Part of a small language model's weights.
Architecture: untied embeddings, attention and MLP in parallel.
Each number is 128 + 24 x the weight over its row's rms, rounded and kept within 0 to 255. Layers, rows and columns count from 0. Numbers have three digits each. The size before them is the row's rms in percent of the matrix's.

# layer 4 MLP down, 640x2560, rms 0.00522, rows 596-639, columns 2080-2159
091:127151134133138132129148134103132142157140131135118104153131136127148131126098141144120127132157105121135112139127133119131127107135134114141146130120132126141161127116123121138144130125122124128128119143120144143118110126106132141125121123
093:147143155120133124128116139150126124157127096150147128141134123130125156133158098115133125132093136138130129126146152132107135126117154137122126138146128133129136133113098122145113113118134098112130128127123112123131107142138103098140146000
105:121111097130116106114144147117113115122136119132131142123141148105131128145139156122125115134104154121111127140130131131136111078131109156130119085136124144112127119134145133129127115154152130121114127149128109114122128138116107136109140157
093:132116126125137117156122141136122123130141126139135121144138138139128125125125127129119097140134127136134108144123100102125118088114122144126131121115164144129127120134122143132125128134125128129114113121126135133134119128135139115124137131
113:148120126124145135121142116123129129142159099111098121128137149116129129120115134137137135107140118129133137137119123129113102187121132124115143133120126130124126133115136145122132113112110118116152139127162137133138107125123121121128122040
082:125121112128122133136121120150122142113117103102137125121126126099145122128105131112115117125112150132124116124126117137130150130137104116137121137122151112140122138108147151127140126131119124120161137101121125113139122138134130120132140147
097:127116120139126131129140113119130141146130120127139116151142122118137132134123128115130129125124131152150119145121136116107136170120139150124142129117141125131154129094139140109133122128103117127122122133135134125130088126117102132127138000
096:136123125111102141139103113110157134109119140131147134119144133150119136122147131111139114116127137141133108127110120137128115008149127154149149138147130127133142138108122135127130130146115146139101122109104132138131120116146140096116116057
113:139141130103138146150135132123152150136135138127140133122133154139129108142119124147113135120122134132130124118145135121108129255136128112122126140130133112139130122124131135119147121118112134130141117146154130142142123127145119110120110034
107:130131142127131122106136132142124120128125133149115138130122122129147130113120122135116129141138118132125122143124129115129125159118126124124132113120120141129127119150118127140125133106126122118113138121135135112115108129152127148147125062
091:107134124125129145123105136161139120144116124139109140138124088137136126119135119129133134121131122112108103111120133140123121151113157120125108132146113138135100143111129131154144136109139129130128143132127134153118124104130117131120132000
114:132128109129124147133123133117120124130150122105136111130138140126107122142132130139109125111116140124138134130158123143123131255143105108130123136127112118117131137128147131135112090139115119116138120139143151123143134128111139120095099074
109:137133123108143125126127108117130114145144117125132119124107140135151114099132139135160131135120103137140138133159151134152105163125153129108111135129146101129140107133114119114122117098134114142143111136141138123118110123122145134128137237
076:127112124126107120119143136130112132132126132136155134105141164134132133109153093137144162150107119149106139129120093126132121153113108142134103144130126142136144161135117169136157128129134127117154134132129108128161133111163143113127131001
090:134149148122143131100142116127142142136152154111120114129111131119122119122117121137121119135126126151131131126138137116124122141143132119113143125126105115139123117138126132128122133114103127118153158152156126135108130141127133106132109129
084:139136150145128140152126110124121145109132134134124128130131131158106133126132087114125137136110114129133130125109135118115132119148124141140135119120110126157132135141094122124113108149148131141149125158143134106146137139144156128131121255
106:127129122144122149145120125138130109136119155136154125123104150123124113116125125127127129151124115120116132128122119112141117074114118100106110125134141121143132117120117117131126125118124135138135105119114127132122151104132162118145119163
096:127127126123102125147136145109130118141128154145149128139130133133126152112145133123149155128145147118118132104133108129131141198128136114134121147147139100131121138118122113141156137142134118140142119112113123137127143119115152119143120000
089:134118147159105110118150120141133135162146131093140087137152105123116131117119106132112126131120101150172109144119139124132123149115114129112138112108134126120125094137123145135110121108110135131112140125133118166111106109140139128131145231
098:153107154151138122106107117147140133112127146146116143137125131144121144135137126138145112131118143119128122133139158125130119238113138137125158150166129151140121126106119101135108118131108134127133137121128125122097126121155126135110105255
156:105096134149126142130129141126120156152126108107118132127104131101128109120111115137122145128114143114115119118128117122116121097127118115128121103140116123127124128126137136126136120138119125131124121118126108119110134112109121117110127053
108:126125111133131142126115123133127130104123136133144132127137126121125124135120137125114111131125153139137124126133131125130144121131134133131132141144147143118147121118152143115116140164125134117106119132127126093131130158139143113129122141
113:140125140132126117128122116127097120136122143129130139138130132126128128125120126138140124141123134127120123149128114127148133047151134136138139115135124129131115129137131138126110128133128105129130125127143131123120115121138140130137132190
100:104117123113136115102136137144114118124134138120132114129152128132140130101150106153137109139123119119110127121139135142120123123115113105133103104143100141096131130108121109129115118129122097121126116143114122112111106137141120131129114074
102:123118106136140138140118124157130155112132124129152130149134117111111130125124135137117114133135139112120116129129118111109134037120128116120122121133144137120113141109135131129111140131146117132085121111131125086115134145144115135143143060
091:109116132127127129116134139134125153095097123137126127150105138131139114134126138136137117143109127119113126128152134135118111104107109139118116104141144139121103157126124116154135116114123098133110133122131137121104120103140150137124149191
091:142148119129112143129098145113123127110127117134111108138118129128121133128112125122131116137125098130124116105148142131119101033157129139142133118124120135149106141148101113135132112096130136144099127140120139119144125143124127118105124255
166:119132144131144126124128130116115139151108136128118119127126126124144116117119121140125140125138125116137116132134122130150129081120121125147097105107138124125141128132123119136118104128105131108124103110116117121115107130123137148108123255
107:130137132128143133144144123122128138121131106135132134109132145143114142123127128141149132150133112115124145146150143134136116170127138113126120124129112131125130125146124106123136097118134107124164127121134123111113144120147140141125119178
092:134129115133144115123124120145125128134135121138129130126125133120121147130120122118137141160114120119149114118128132127136134179135152136109124150130117130120142133113119143120156133121146131161126145115152115125116147124130119122142117169
094:144141116139131124133150124133143134113124140126110095117120115140143124147117126116126118132130127148135126125115112143123150164129128116123128136124126133124113123122139137106133144123144130125114138123140143144108129109139143116140129000
094:149104131136127138144121147131143130143135104152134090139104138153124129133118126131141128128138148143141126134127127112129099138111122142121133135134152118129134130133130128118144119141137120110132122125122135108125149118114134144136126122
092:122116139165123157142108126133123117117147122112138102139132132105112122125131116119136109098129136112140125111106113148123117099130119113122120115151137146118127120115136123132130123124122145132110145122135128134105134119106143112125155198
136:129134119142130129132109118137122141112129144124128132113123122113128102133128128126119116116129143116131121124118138144149158028119128132128122124127134135153140103133129116126120145134135133122100126105142131112123134131111125127129133115
097:149140121140110136127121114118131134145148135108151127137141140109120126140114136136134129136125106156127103117126146117123114186107140141119138114143112128145123115113127141141158124124117107115151125147142121116123158146143116111140147149
085:135115134116133120135141137116126109131136131148135108116165128108129120138118134125130115118136144122138146143138149122122124145093131121149137182121138137142139141109142120121114125130110163127109135113136137126126097140126134125132142161
107:129113126125131120128129122125124139099105137144133124136114131135106152121123140118123115151124134120115134125134122125121137100134132142125139116145148144128111135126141130119142134128112136134099128130121134132119132140116144127132112047
085:140125120130129123126149130114123116142150119112129128111123133103115138129130129114117132129150131138132126109126126121126126195118109142148140134124160126133141128094122138124148153134131167116114145147143111143137153135128113129121143000
220:117119119131124136117128137125120126124134095122128137126126136117119123133123133125131131128114140123119120111145139128116104076124129119134125138141128138116125137109131125133128138129122128125119130130140122124136137126109109106126128184
112:128141152124132136128120146134124117110131132132110119130106130127143111145117125115118116114131135123155145130080135124127136045142126129127116116103140137104131117139129134102099140139143151122111142129136133126135112142123143149113121137
091:133155129125114128135101138125103124126122140127123126137121132132114130140109150147110115134132130127143108109141112139118153113141112089133136118106127149115114137130130107141107153126124120142104142119137129143131134130129123131152135101
105:118155114130137101139131135129127123151109127138140117101134124140119108146160137117104118115128151117120132137138116156117128194115116147115113124140136118129122148135144135125121106133135113131161099118110122136142132127123119116122132255
102:118134123135145122117117137141137131127117123142145122153155126160119137099123141132125133105140128115120124145142131130118129199141147107135127128140131160105141130109124131137110120125123122107161115131144140133116108101131134092144125002
112:128133117113112132113130147121135120107127138138109111108127098131133125116125144106118125124142131120138131114146128140157146000100126117132108131119143124103121115133130123136136140132151137120085130119118114110123164117140120143135132023